python train.py --vocab_size=3844 --hidden_act="silu" --init_std_up=0.0199 --beta1=0.9
Each number is 500 + 25 x the weight over its row's rms, rounded and kept within 0 to 999. Layers, rows and columns count from 0. Numbers have three digits each. The size before them is the row's rms in percent of the matrix's.

# up: layer 4 MLP up, 1280x320, rms 0.0889, rows 344-443, columns 0-63
# down: layer 4 MLP down (transposed), 1280x320, rms 0.0433, rows 344-443, columns 0-63
up344 104:538452473486536459477456486491478477512493488492506524491520490500527447500471512455513462540477523534475459442469476478505469499466485499488493512509537498514514503545528481509524486526507486
down344 108:495509460464453496498459475537504462514488545535509484473473482486493489506488526480476505513497536480515495516488488514489489517560511497479515471526541491560497472514495503477536500485475527
up345 105:506506520470468476552510439524505525473524481513517564504492474534495538490492555479468503488498521521511502553531485491519524520472451515481484459477494502537452476479511483501476549518518489
down345 099:496498520495532525521498477552498504490557481532526502485470528524484511437525503536427488504540550514496538520508480487512500479465491505539532496514530490509505471477472482509521492544478510
up346 097:520473516533479503516488563488456501541463529522487516487517506560516533497488499533493508522469476456517499517448535467484463480532532504467505467494587524497523473497462481521485517554488490
down346 097:511505487516482494503487525484446539539508490514543501511501499494529501540510486535565519516542526485525441488490498469468530535445458526521504515510542466521459513485519538515480492493488495
up347 106:519488551472502559520475479493517511529477484532473506458488497511508499473456526485478492488496502517507463509504523464512506496490512496484490476505502517520510505541491479510488528520487440
down347 099:508500528503478508455483509449485492518506478521450540491480521490527474530509524491477486514509468476517503490473495497520540449513499531569493480467512455502462505489487401482574488515471467
up348 096:521518519482539504501505507517460475497514504462484511523497513475518508471465469503508485498499523501474539502504499499481494466481525505444525524521497484492513500528500462484475508503528515
down348 089:494531506507430496472517477476479507517518522505453475472493476475481486493470449518493452487510568491496534510478496475505505486472522555538497540485473473505551506463487505495456510545521496
up349 099:506488481473500496536480496536515530523480452518486487492472489541532507503472461556475527502510502486472485480522479547433495500463447525536494490505560506517509502504513534520494496453519504
down349 103:496480538499460498507492515492490520497487490510474544506547526447486489537526521509502503488504525423528471485590511519456510486495510527460493466499509495472537555501484516486535484496491547
up350 096:482530508514558516525528514461496512507493521529510511461494499489459529467517489499464541482503512495509544470523511450492492492491527472540505477531476510546500495487551471448481515498456465
down350 097:525545496508508503528504536495522475511502483467489483471532514455525499490478547508494530496518513498518480496465489488525475519545486520501489491541511543480471478542526514526498522501544526
up351 096:506526513522513497552492520487496476520506505506498531509511498523517532517518497533494518522552472470491511518515487502532512522481539518456469462511457484493486467477511473530485521479483553
down351 094:462511490490472497496500468504495511475490516520514500504479482494558488516520520458543483495508512527442512470494508513497513527494488488469565509547447492558525494506513500468512465458497491
up352 097:467520518500528531489497514506507488511473512494440461536482487515495482495483505513518508514495533484491502505527517510519495494519426443534508518533489513539528493516526478479474496481489521
down352 098:472523516544456464509506458499501504545501519505504479500549483509515503486508490490516492496468499551521517488520509509485478480499519423507502496503494474493495529508526479523476511490485545
up353 101:498467500480511476536462487507522519532517460484512484505495444469492508500529500489526436495492491462517519474512459512522440490486490518544499449523492505534502514511513495506530513527498494
down353 107:467506473505513552485513562486467522504510520496525518502472471486490488513551489488520497553490490525504471524480479460538440546536501501515532513471515507536488481493538492497490507492564457
up354 109:539487504546561483549482486518506491499522529496518519510489486458557487516484482487479463474530482534516501517502512463493458523495542491498546497508478486514530492521497524509511458517485520
down354 114:489489503547535501517493542453500499555492489517526487522536476482510486507506530519474491495515532517529473529513448516466513508489547535538523509477515519518495485480504445474471498495483526
up355 096:510480504494544456475503460529505496440513471496491506517527495487477520501506484486554469446502530472532477497485487526480484520525511457571505538522483520519513513521521501511472529467488516
down355 097:498518518529492491516491517518527483505508466535516464500532532477481432508470473482447541483498481492451504474494534522517486477509504503471494496496487498495499489511481483540569468516477532
up356 098:486491501494451500504537513488520531499440555497481483495540478511519522466435495535510485473506490475476516516480533487521473454573497510532473499497514495460515491477506482480450521533481482
down356 091:503500494512480516473494535484485497558498507486529472472536489485523500507491485511516555495475479512488467513499492484542503460532514507518474510486491521447488495505517511518495542483510466
up357 098:462521543523558498488474542514486535467480489489514506532481477521535544523487477511489514507517498489504561497488492515493514504496515474515515483495480453439485506507449458485500477514482518
down357 106:470519503520455501492526523499522525505485478497475464513471496489505515515521511479482509461483445498525492550488513512510507477533536480505491488497481476470484512522487511455507509519511521
up358 094:471489542533488494520517515513502482474470518544537544529521520517501499469449489514497490534481474514499464528502443486517477505514517503509532495537478535476528515464480452509497491458524535
down358 087:459486485510535475507481492515504496512487519495504453503485481494518452486508464499500485495507515520461530506467487454516504457511544492452542482465493500466489504493501552496524496535463484
up359 096:499466530513502523484484491479478499487501497513512508485507515524501532492559489507507490521500514448493511498513477528498491511491467473537522523538507531498528515484453510489505502492498489
down359 097:466480525508484468490473501491503490524535503514494481516474526509532518486523480452524507472491508505539490489505508513476493480440533464499470463507512455524490520533464498501516461499500537
up360 097:533435499470516479502538508512477489504473511554485542502493527489524519512505520477459538507524471457484474505521477499485497482473535514531526508522467505465492539548493517517459498520527507
down360 095:513525515478475497455504493547523503465524516520461479517520481489536511479493493508475473481511498523496516485508511528525467511473496525520477527506512473486486513491486502489522503537555472
up361 101:479549473505534509519445495450515524506533521479494491522529457518453502450531479476493491474502522497464529486522498470481509478488517476496487501485501557508524482482517484490562553519500498
down361 100:502470510499463484494491525492476483501554529531540519499518520472539500512533519482470501542493480515502509479511515464499547506508443511433530431493471499497510496494521516493488460498484545
up362 098:539489469481513504493468476521517523533547479515534509516452484479481532528514515499509515505481465515525501469452475536496478477462479539579495447523496469495485509529525521493512517510455464
down362 102:534542469517455479474495464446493504470530499461465494475531491546489466484496541483523520518527487475497518512479521496484495501462548535523513527469508504523490495513497511506507493507519482
up363 100:477523509461522523465487505513481452503469519472517548532495494531500494452521520496484526482503507516517495518475544520521481504485565505491512463517519559486502469518479500472531561515488525
down363 104:476518500570493482462486513515462511480517487516513487489490523510496471511479475530493482510502448494472466497509493541505459526510534498503491516522502520461465525525527483490537482502551482
up364 099:455507519480556521482539521537470498488476458480467521487503506512480483478512501478493526541480482521476467522494530549502484455497506490493512488512498470502512528526480462472472548516454504
down364 103:489528516440461497473490542477485479471549493491520489507494527488501511492537474490476540526508544502498494495525507494517496456507452457519481554487521473501461521477552492509507485522485525
up365 105:499503482472515475500510516511481473473447514486492461509518489489512526473491484489471491496473485529503483466505489503488512516489472502545519509507552508506502497501516516543491512484508494
down365 100:494500480492512507469506436476524510481509492568512479518494550508539480523465517487486509547510505475479537445498489500496512506478506455501521486525513502504476466487511473466479513494495485
up366 102:517507502485479504444522495510491541481550515484513534524473483483452525484497524516523538514491498486536493510483476496510523545480500501508473523555488488470503491459506478531548517546525522
down366 098:572503493473491533497516497484490455506494558498521476514482499555547495487513464493533552482555512497495546478492496528497499492537463483502493454484464460485498472509496504494528478512470533
up367 105:504498515471488511466493492491524520493493518490505489484491504544504490550456528495494497520474430447471514513470495490497495516469541529496484513514529526494496473496481505489493519506515493
down367 101:498464484515500520503504519504450478497506510507494496522491500491491530479526471510531527471468499497493496494527494501499483508477494487452510545504458492490452501489494520430521478508511483
up368 117:518490485497484459494504498499511498486534492493511514512518508509495507479513502439522492501496535551478483515501532487530502493489517495481477483501485477522515470498531507535497491534474488
down368 115:508510479501524440505540471468505497467509496506527497502523532502515506502515508502489502477488497517524431527498497485480505540515459506531469469500497486483528511515520491527488519533506509
up369 102:460517506454523528505535500519520511524535550525479540473504536465470503538483459504459513515478511512530473491481508488491507483453477479474523449510475512449481492441467481508539470500459477
down369 104:496497474511481502461466487467516515472490539514485510515523499469512504511503501500531471535495505497468492483508496460487497520507537504494523528448515471484502475497534502518497515515528549
up370 101:528461480473508496483493489516518488521507532521520453509520502566532502468496500436448545508484472481462558492506476506527485533501482527547510519507465485523503503499449490500475500537519518
down370 097:477468519474520466498471503485522509440530490463482493477515506476490448500490470525543492494518484481487469462508490452470512532476538510459509511513551450492486503460527466453525505531488491
up371 102:533517484504497537510515480513532508524516500459473456444458517522470478460526510474492443511498498519539498496513512483482501490486531493500525504511513476488506478481483517490573485493528460
down371 102:529499483525478530515520516534505478500576505469487488463489471525494523483516481505508501487471462520507469495504499529451476501541517514504481469476480507509508502502528534488505540514499475
up372 098:487533472534511496459490477475529473514496507496484539509478486505505530463510501516520476516461522517495482499502508501497524518482477513471474480540504477499489532499515506479476527534452496
down372 095:522478510454483454487495507474515521480498514550500523497531517521479495474476534495521477558522512475533471484500536523471455493511523466533498491487507508484498503521486499491486516462476525
up373 098:498445475476479531507477491502495435539465511490510476498493523458505474478483503496499511494488536520511527462497548497458508482508478545472463472573458498467461460464514510416512518509454523
down373 106:517512495506515488521521489489563479500498477490516497457458513475487522526521484459517524502485554477477486504519496513526531491500489491468477495494505455456523514524471463487521480494456490
up374 100:542504480465518538517516476503506464531449522496489517490530486509469539520478520478487534465521495482539454498495472480456531537433489502541467517512520505503515501494478464492501518502540473
down374 093:515525485527537509488500524503503558493538454499476474490525495542516470533483517475463471509507550566530519464520485471522483481522496465469534477494538517497461509511469521507521484505476508
up375 099:529490500502503541530514489513492492511451511515484505482494490473525468506460522466510465450496504547462525492468526459491487516473475492497494529484493433507529498522458469519528464486487455
down375 106:516499481439508508450518463512508495523503524506468518480511495506521499512527475433511493509520461511468499507527503486469544510531498526493504496478518557510474501508523484491496499542473492
up376 096:553441471525518484531485500474469492521525514499489516529446508505506522481496507479495472552520511515499470501491509521479539493502504516505508501486497496456494507480480493480452491504516494
down376 096:493481454506487520452492499518554530496512445515472489501533515518487513500512485509497497488492507467503512442468521481498479492516495485522473550482488514504535486521521453489485503526488509
up377 098:518490510509489491478495477496536513502461510512489500483533506508480521504467495506507508496497521524450493469484526450494476531525519515529494537526520548513529492479459438515526518487524514
down377 095:451522502474515476474472511484503482531507474512518507498479476538511522515517507496529502455460526489548465518486495483538521457504510514494523479453517531483491532500549514496488493536449491
up378 102:510529509521522523471519510481520525506446492508511489531544452519494522514541530504479488536528467496495499501484454502453498501499508528509489491469486517460435483469511509489544495475518515
down378 099:449512494460436498481468542456462509493515500479498521479479504561487516497501493509503463505491525511484468487470511503494539494500483511495477463481456478494497522453488483494469490479492528
up379 091:480514506527508504469485525495500519468518519524508517538502530530504504496493499470492530469506495537487462482482479478542532514440475490490480503513469476509509497540506491477474490479520480
down379 097:504524523523508502538485481486501504520484490442501485445487462479504494535513491504512498524468500482488508483486494537475509540536536503490464541490460488487516546460459534506506513518493512
up380 105:483501539443493536513501481499446512471466481539510487494500493513485505499512500518523480533525513514480528509537479490542485528527502491530495509459455522489491542465525471520503490548448508
down380 101:458498507477491510510483498518454498537485477491547457516509526482552481505488493517491550462486519540518520489499550533527541506484445488522490516503557535486498505495445477502446519536508469
up381 090:494539516506501501489529486533468514502500466539520497489531533520517485476494503583502527487535501506535485457494499529547517495473505474503521512520502512569537560498521466511537493511494488
down381 103:459510526481477499504512501514417510526498504461523473504504463469534509455493489485503520473486527436477507476510530480500500507512491507433462487487515505469477504525516523459514542551475511
up382 101:539513516495528533517460485539532519550519493486489488523494495484529527480468506527477492492547507537535506492521526485478451468523490484476511493503464503469503481498525477438498510477491512
down382 098:515493521480528527485477524521501500538524516476512486493529496523527496503507495461525485474453502525519488488543507487488521549463518545472477516507537518524509493546507511530495457451487490
up383 103:532455484492520525523514480524515473491497513531528485503508490460481459480478492461490512502532490513508487492509558451488484488501483521506462506489546515516522489547484479484530494437429511
down383 108:531484495488476436498450446478504508510484491508449477500497505511511500495537500490461497481474468509487520511480522484489529552505525486512482519487537488500525530495502508480461555480451530
up384 094:526502469496493486488463527472453522540517522502567498478471477536505543496502512486481499569529454465524498511499466438513565485468499483508473543492514467482479545500467500518466541485482484
down384 109:506485525470547477479559526488483493488504474494516555517531537538461489478485501484535470493501489497461515532475433484474514461470492504472482511511468484494495525474475445472525500500524527
up385 096:493521502502480486514471477484472502490509495478498499487492480486488523522487493482471506507503527468514535529507443472509516475507492517515517530486492525504490478573463523458498516482483468
down385 095:497537520483475491558550495465475507475554520500502488503504549481519501515481494499533515493496546493489524463555506504502479544514525482497519500501490509493466527528510502524544560525465492
up386 109:527481476430517509485497554500505546483471477492523486472443510474500545492481546522517484502541508519451478478473516503488515513488503502511498517503487476467515499525493501500527539500507445
down386 103:505530484477524488493545506567508530510506490482487487464459469522495507507458483462505487480470482458495456497498480523476489490438507466432516522490479488490487449496551527519529529485477490
up387 093:480466496477432472527490493517514497535489537474502544450517515530526476475504469517490511431462479533453492467521499474518531473496476492502490516492494472515514525506550498492468504478518534
down387 103:479483516477525486532526518521494532513511522497472498522481451476476539483533499535526515474511484461486477487513491545486498486490521482512477484472471541485526550495538532492497480523529472
up388 098:495522527523504494504515486502505512514485517479502505497550513499494490496504538489445528531448517530433565516506462492488500505466498500523500488475473508539492509481494461496480504503450509
down388 100:483489498490527486520494541496524488507478488492481475517496477497502446474537464490513476523477522456517477546484450475510515483504508511492495524444495468485483467541502475509504497556461515
up389 091:498495449499525518489530491484490529494523479523495521515498459486493512545529499510511496512475489482540492485503497525534496472517535494528485505502513519507561508489512476471533509531469512
down389 093:539498487485479475528486458511546497475467526492492548483520493498502557491495520512490562461487507515504537480509526505541489521500548491467464498467457486542477515406484535530543530484501492
up390 097:496476475511509457529537454474531518478506503541472536539477478465465509505503476524485483495511456498498507529531517489455519520522521505485517479484493455524540494520450497530476478528470496
down390 099:506511513511490514492514538481509507504524476479467503538471515522505453517482484478518449505465525491499507477498496477503488511462514464520487484511562476477486522555498489508462487526538515
up391 104:450508491503515527511488488488498552499502524496530499469486465513433466484490519448522496501486517541513511513549476435524517476517492473550500529526503495469494530504488477538485518474513493
down391 099:483511518483499515546491524517476485516501540509523497485539478479487490501443494558514514484496544525454532498470497510454512498476482576475456501506485514476476492547498505503507507556503491
up392 102:477473501504467482479498514491515498527473501451502514507502517512553504502487497501513517498456499447471488553538536483447471495508520489493509498541514501522517490477512554506500529513483476
down392 098:472473490490541466538481470515531512476517533488527507481508458487494457487488492451493513453508506499451526527509494473530510541505473523529495501544504495510518507475501482512572509518479447
up393 101:488508547474484515494505484518491518523472482497487515476519442522448501489525500475516511482503512501498446462458470498535459527488532518445493498481481479474491521511536485499482509511466495
down393 103:481479453483520497477514514524513481517539494521534484480493488527556425467475518479487486490493447531511479485493523552534475459506496488490514483493481470493532515500453473505509482498490487
up394 104:510492525511547528495535509505512474491492513527507509493463486508501494501493447486490483487474491491509505487462503543512522521463514458505487466527489467509505494559470547453520479487450499
down394 101:551520493506473469510556506524489494520487499477528506539517521498519463502479521545520500498474495564484495502515532466499496498493518511463513470502450554479528517470517491491481527460515466
up395 093:501505476469500477491493483472493507518482476537501499493497519485478503491483505529460467539489484502476506508521528491489496476503470506501514507516485487488530538514523461492484520475474538
down395 102:496486505509523534537496498485464521521557508435498479523472469514493497502519522489531485488498525469517491507460552534492501517526454464490496458529470517548527513541492509553524537507525493
up396 099:520522518445560507516497496510503503528461478510499469466498509553497493488489467490480495530477481498478484493501510507511497489508487518455470517509518552482497466498534509515509558474489507
down396 101:490463487462500532507498488502496452477544485482507490464529480508474526492492541498491546479546519483497502493498534476535470442519479476558480512524475506490494516498458511462442486471499474
up397 105:501521500515477506503465468542510463486493465507532498520509460488511571512462437480485529519520528489484536520501476491492488491483478504535487502544511459463502525511514527507463471473506519
down397 103:520515484503508551512502504518515511531496505512457503501497503504531495495467562487484501481488526476586486517510494468528496440476514504517509494513512481481493490487473479493513504538475520
up398 103:518498501500502473509492491460525513508504490528511484520492469468534506444451510523509491501505502530498481527516489438531534492504460558475514504455478495462482468513550513495459486506508510
down398 094:466498492486513510504472519503542464521526548503551473486508483510537473506486480503481521505518506495507525471524505512514461502524505512472498474488481503513479495526467493478498502544538478
up399 105:523497466518518544483582531468499499494469506513449468525466506528507431485520462484479529491514468478509526501514483541463458493485519517469482449515506469476487499490516550468504497493479469
down399 107:499501523509543520486536477472469507493496532501523513493527450502501504522519509491513495532523490472519459501501469504499465478494462474504508458464527423448478486486470491509488495508508495
up400 097:500478489495482514528546468544503494462502507493485493504516478484516474479467524482456517437458487532516497441476481500460452491514497526487495478525484485495534495504504509501468481539528526
down400 100:476494541481536491495528513529515482510546489477534540553453490513519491489490502502469460496499515466514514514531542465506493497473528499476491541527510485462493428520508502510484439515475503
up401 101:537479497455469504458508464457507489477501522479480509470542515526512494499553538489534500476475515495474528498516500471511532472501521549482490519502506507461522529505489521472540480505495477
down401 105:508490511489521547487460521459518504485546538464463498501533537486508490507522498484480493449464502455486501535482465513544504489504503469495528500487482522480544499519505481503518518444484516
up402 094:522506527527478507498523528492548520479509484534522487513545500502515456541442507520502483488450492474499518491498505496467504499487512488513480499530458490512524520540491517482560492451518475
down402 094:525516542473476486461512432484533497475476499488482480517511498435526490559547479510546476495504444480511498521517475491513494486487545502502512514516535536467429497503533530482493503550525514
up403 102:509491511496503540493523493446500507558521499527478521526514462476500507471534504531505507498538504540503536526481521469520468453512481517467503498499439498473502492537518500533518517508449549
down403 100:499497556505510540476484493507539525515459502495457558551531488481501509560538507523474548508527523503497484530480478482539512486516516511485509468479481514501548528520438520511512484499505512
up404 098:470495499448518493462471533492507533489525518552496488516468492489536495512475449526468519519464523496524504509489485478512513485492501507496523536496538494533488526507496504518509474475469530
down404 095:467482469555488498484514493518534470515460482504505483474526521480509479510473510479463530451510516488504479495502537505515484526535529524496470475472521534518490494505539528467548502491518483
up405 105:477473504489448513489510475506514514441490466485483511469509516460492490483530499488504530497487504556475574539476470529490474493486463485487478522495530524533478529473496506519505461476481505
down405 100:487513466531510511530469520464426504487493519513501491503518503481501511512499468526510543462492507546512492511513475523520508529464476486476519436489506507487499469488483484542461484525514492
up406 102:509483487445509481448496503492516490468465471483486486495468518504460511504531511482496465549566524515437486466477504496475505466484492494487508481514486513524507477508475489477488511503445447
down406 102:507510501500477492519534486511560436519562473468513456520440473485534486525442521503490562475481501452502450461494508532519476528482502508490477496522492520519503487510531548526539491524499460
up407 104:475512503532499505490504523486471532482455437471505533500534516493457523472518491490526483467474486529498477489467495503457516470473484489531486473490487503514497446478497503469514505480490483
down407 099:565494498477466496473454497498462492545531500488508489495508523544515493529475496505504527515490522475531548551487492481429490492521513527514501518547527458473499522504524494516577476494496511
up408 101:508558528487566486499514539507502525495484457499476482501500519467461503512497484552532531493539472524496504466508466485503465468500515460468523515541467488484519488490521444511520514473535480
down408 107:531513517501506473493510503560490476526489474495506547503526501478509469510479535490555519501531472490471453538469522551486544523455500469464501476481497565486487510498483481493531511517486508
up409 099:526497492446517513479477539529450498525506533494524500521483535512494517480516529539520454507514462467488461525521506498494465530480502466506525510504503459508526518488510488474436520472500449
down409 095:483486439490486492484485490542507517497521513468522486495486508507466473463498516477505517503505454483502482528513530482484536498508499560486476488478530525509508520434532502498532417533461476
up410 102:479490476505493523482482516511476551482527499492489518554505518538538534496576485511502473507497471490539485508487438524494478513504529474541494496519490559504506460519551507472507500494490513
down410 105:512470473501490512520511459474581518483510510486467514455506498509548497490473463431512475543484523509510556442470546532495531454504463513503485468496483463473486533522521491465487470495489498
up411 108:505538450475465523460499531498536486524479476519511517484532471467512515573515491461518532517508513478481537494476482553479526454498479584509514475528495525520478497484491510477476497495527483
down411 103:536496452500480510520483503494475526512471497531500517531508522508481489551530517425538522501490538506527489526477506529501512505499514569531516466489504445529516484499502534436475500556477515
up412 103:527490513499516538505506499492502536543533506525502531511526532467486504499514487508459511506522526505505522487461501490479535469502526501514485438472452486489498454520464546531520500509486522
down412 111:499488504463505479480515454477498498558463484513502504494515507509503501467507507490497523509527463503533523475456485495507476503515525537479494470523490493453495521503502494502502542508504451
up413 093:523514493495489517502471492457478527510468501513507446510486476489465530503523499524515480486497494468531536503466506534526515490480483502508486503498526521502499518504484434511496532457514531
down413 091:524534474498512481504500497521489509481500534524548530489503530504507525549474493455497497535493527483503463500522483538457500508484492479504491494503520459487460532472488494517529456479514529
up414 099:526513512517493508473495505532488491465477517512500516528484530513506450490508502497480503514493500451457499475450530521488470492517474518522467495502525454550521530483477498509470472504501530
down414 095:515488488465459482471450515494452520501566499524481550517493461512517485508466508459504479494487519537487504521488524483505488492512519475499544480417545487485524558499533528525500499506527527
up415 092:499500520443469503503523525491491503472512512478462518505514455471537516481490505501509546527490530501513474513496483509521508492474462523509542512521527480464447494476518516486500498522494496
down415 096:476514508535521472495521477478502500502482498438529510495483488501446476478478507488463470457511483547490515530504517528497502521480508484469516507474518471529548470536515482540565528506501442
up416 094:508543467473493450509493480464505481496497513460471501523528493448499517482514475480545460470506530429530537502506518496517502510495509512493518478473498542498516499483505481547529497572462508
down416 093:458457511503524498498486517500482506532503463581503427525464530499545477557496516516487513511464506468521512461478500491485504527486479502492524496540505487503526506521491466467486495480509463
up417 103:509491513531517553496490515465530500483489452476555457509533488498472477518495476516491501478520495505540492469468514475473489505486515477524522506515463517541487516494455530519493502459480517
down417 094:452483521500526496465528483498500479521517501474476507533515523500511479489516498440484481496492491486525512519441463527503464500547508511501506520468527501510514497480513485517511521485473502
up418 103:493476476493533512536445510498487509536485530521486508526477528514527482520495472517531504495524519474471498478540534484482497500481495511464483528499533504519505529501517482482502519499512509
down418 097:457513469472505452512528509495484465548484503457525498482516480456536497517542521470496499471470512496518510484488488496516459540472536485540487502500501528483516489483515476470557488482485515
up419 099:469500459509468507545512460551494476515502537531495513492500482472485518489486493558443436498502477511492460506516522516466482439512496508478485541516485519545512476523523514446496527467509447
down419 099:502498520502514560524471528475536446534483473482537506514489496473477510535473497465556507547464504508464521485532477517500529530528467515505488506492496491497470499492523508503505477512540448
up420 103:487480498533447519536470457488476569497499480534468499501505499510514475529537492496485488483467465512464504531432516461492517549518521512516464464522534470474498489522470503474494532476549464
down420 091:527497544441523498493506496537477469511552514460515505538496502500542477487478522494471493469523502526487470475526511495479461490466490507464521503536495516506455463502525543541484524492483483
up421 099:464520462477470470482543526488473500519492506514525509534525467548545488514471479541537496484457485497508456520518511530500486500516489535448521527500507482463481504481507459504520477455502525
down421 097:468475483528540551496490482527495460521456525517484453507499524472518486504436527529476455459472544507505474491507472523542476445514457455472468456525516505461483490515490508496531497508484531
up422 100:476500516556476517514463486507490506565502481479510488480501482545461487475515494510465512502497488462512527486508513472468504465488510538486533493509512498497476516512484485506496510509458496
down422 097:550435545518448497521503494537535469483499512501519514482477491507466547487492489499507477489505505509523502519512517500502496534483471485507520543481514494518491491525505471484500533492501481
up423 104:500486544524486517495537468496488459514506502500519505486516502506521479520471489539499481536489483512449498516497489517476535478437482486482438519493464489509515498496488530520519512542493551
down423 117:509482528513491511479497481521493497530481502523557489470463513479479510520509522467476494569483505492510505497532494501539503543471521547521481553508478506454500490535507444473528493517517517
up424 097:488477490494475512492537491499493511505488495520516492484490508519495485501506478489527493484546493497558494459452468505492494558491518485534429528498506493514498504532537492450518528488497518
down424 100:512515491481527483496493452507507476497514537499477509502483530472517500499446507519499499514531481509488495522551465530555509514491491475508501502516495516493483481486500483546532468543469497
up425 101:518548508487510482493508508490463480451483495543482466455510538497481492505538506480498478487464505529505446510484501493519480496530520544510528494526474488487491485486485482474520481469498496
down425 097:517507466493504551488543471469467491488502489496512527485461534516467528516482545491475492490514513501562515484527481495498498490563473467481506471483497522539504514492503495494497522439476551
up426 109:495481530484498532477466546511524506514487511518483499519469467501466480516504510510480484498513534489495465512503480509484520515462475520503464465443486482550499485510559469473454523533512474
down426 107:479480508530477475487519508513501488501484483501480519502506538498473511475476467491426471507491505521516509500467515505514459521508519464500495537471563480463472487530492554500449480524459466
up427 096:483524491508479498484510478477479491508487477493486544540497514458514509478529477497492491479518529503505511523459524500487527483463489496485519507530485534519493484475533494528497489513531535
down427 093:508515503550497469516491541554486515536473528574487498473515504480514534496505529446560530521545472467494488503532513485557453464523524491519464540490497490475492515475516506461464495500540501
up428 102:509495525494479516468522489489516487497498532550477489522505515506482491494465487470496518520522510479517501494496479483513529517479438502477508487493506481532457508504478480493435506568530496
down428 106:464492448468495484464478462548468521498536476508515490508474461507470537527530525496535509499520483548471524442502486449513505496528496465497536465490475488551483501538510513494517502505468475
up429 096:487505475510535530481555462514561464522473526483536501520492529518500477510530490505498505533518468479518493507521490519518474499545494478522447477479473517528491506493552429482450526513429490
down429 100:505505502486540529483504549480470513505528529491503488504514483481456516526496543482485425543459515510499482455518544498489546487489506546504512500483528487478455508471500536482499498502512492
up430 090:494528497479454491525486452493493544508545490479496515524519491510483495537496470469506481532492523514522490494502519444541508497511493526506509520517471504486518506505536495488527483485498488
down430 101:506523468505505506484512532459510490473503429508507527502513510537457492489519534471504501489530513533480501491474498519494531471466543459526497465475509473536462489480529485535514538474509480
up431 104:489474474502488510496514531522530500498464475465541492500491505500535527469465506503538463531509519487449498533464477514500517546508488512486504512462503499468483507521499489481523501491534543
down431 097:532456461509477464497471496510481547470527516482475455471481538530555501508471489488536537461519497470511487509493551506498536470524521450483534527544484499518473516480496526443509480505495527
up432 102:509513463508480471520500561511494479531528496531492492519527496481487519523474496535514497521500459464473508485492486502486475526527490537544438497458499531535512496487500502498509498495514484
down432 094:488493485487495532465484526505466476504495515455510490494505483505461546541505521503523534496524493499513497552543508524488497482484487489519488506508497508513522529526461509514491494509549511
up433 096:529484532493522500470521468487492497441507475463499469586479504557511471473540535489497547522533472489490483523489532530459498496451512484468515486527496485511474558514482536550437523498490465
down433 102:458470470523450481507566487497508510540433494506502480494522531484491464532515509492515505512495495461462550499519508467483511502525486541459488477473506484501487486503524435491532521542501489
up434 098:539508502557523538490460483510501526446424539489519487468496505562517537473501496476514446554508476478488487466513513467474520498501522499528502464515463518526450550547455531531501502517491495
down434 097:468501485495483517492520479506482508523451477520454503490506554479508485510514461483480524522501505456506479516520545486510489502526515490543516456514430531493510476467483499469473493509496515
up435 101:498535490516463513503542481501506569504510482442480528557478475472487524466514510499498501496494473524455548453488460511510435478505511528507484527485511501493525524506542473500540536526526469
down435 107:485504484545530545523526469546498489487498476525520500485510535520516478465504535483495492504497525541477523503455548524507479480484484492505515498519489515462530469485459522473495514468465489
up436 095:486486477510500529499512466566490482494502515554457551512511491527507515508526463477489493494494468486490489490510521496468488480478543482546504495486497523507458493516503539509544478480457462
down436 108:500495515496558504478516480571491496541485474497557533496457452496465514459503475488455465498465488506477512480496543508512468468502511494461502517478491487530530510539483495516503516491484503
up437 105:492546526558510452499534438490506462540476511496503473516485444481484481500485510503551481564472523507570446472489486480524483470431459511482525460485495533526515532470518492494473509505508484
down437 097:492517473490541487463484480516523505535530502480503480523534493518534477512481503468549476522522497519463502520458460497493451466528499500515520495503510504574526490520528530509504508492483495
up438 097:495503478510492502499502477490455537449494524511502490469501521548454535477523531485484473480462507499492491528501500494463478463505504493493481515510532483512472497481500508498479487490531495
down438 094:518504520461541498529543538499517444466511528532478501481496502512508519485482506502498512496529520499507470504482519532524500497517535468473524505469516484495502505508524586533524502479478575
up439 103:489504482472505489477528504493450500488495497508489540496526517511496475503506504522491496497485493488484475482424497466498500442460523487511546541494508532511479499490514499538512518474545494
down439 116:522459466516499470480493490462551489447466498516544535483503509582472523508507508491518443539504525508510542489491518521486515530538506463458485488468492495497482533499490492487508483438509458
up440 096:512478472464504489479512492506502507525454492500482527473470456510501517504529499535510482542508521493486522483483525497491511489490509539507498466491495492530481480532535471497472567500473535
down440 096:484457499561473488477476548485519478497514521517510500507492484489519510498476501476466475512475504497556498495499495495518518484482482480535472496488471479524466541500515488499502496495460503
up441 099:538511500528519513483561499507491518484491522476528509529488478463526527510562479484493524478515473526535494495491492496474519505490521484484542499483477542514472549517482531480497521473486538
down441 102:541521497493493463499456529525518489487464541502515505502493481475508508560501510490485516517536501497495519484530471505518463530509499485539565509456463456516486491593502476477527516461450490
up442 100:520506522551489505448519452483519542450483489533545490509492466520517488478496482477526491488536516506492497516460487486505483513505506473500483560506488471487544473486541535465480538525468454
down442 093:454496481542514501521474491489492481491462498494494516461501477490492501482533501469529506475491412466518519481519455525546489471519529485560523471514541550529522520506497509525483478522530562
up443 095:529450501484504515503483517506524536481475519478548463511508474488493503465508485471550467485479524524498539482515483530476479507485520487558480474509513480525541537469482459489497527481496459
down443 098:468530448514437483493475460534470468476523468520488507517498499491517505484535497486516511504483478473476518522465510469498518502491472542459513499518512544486482457490514537496469497505491494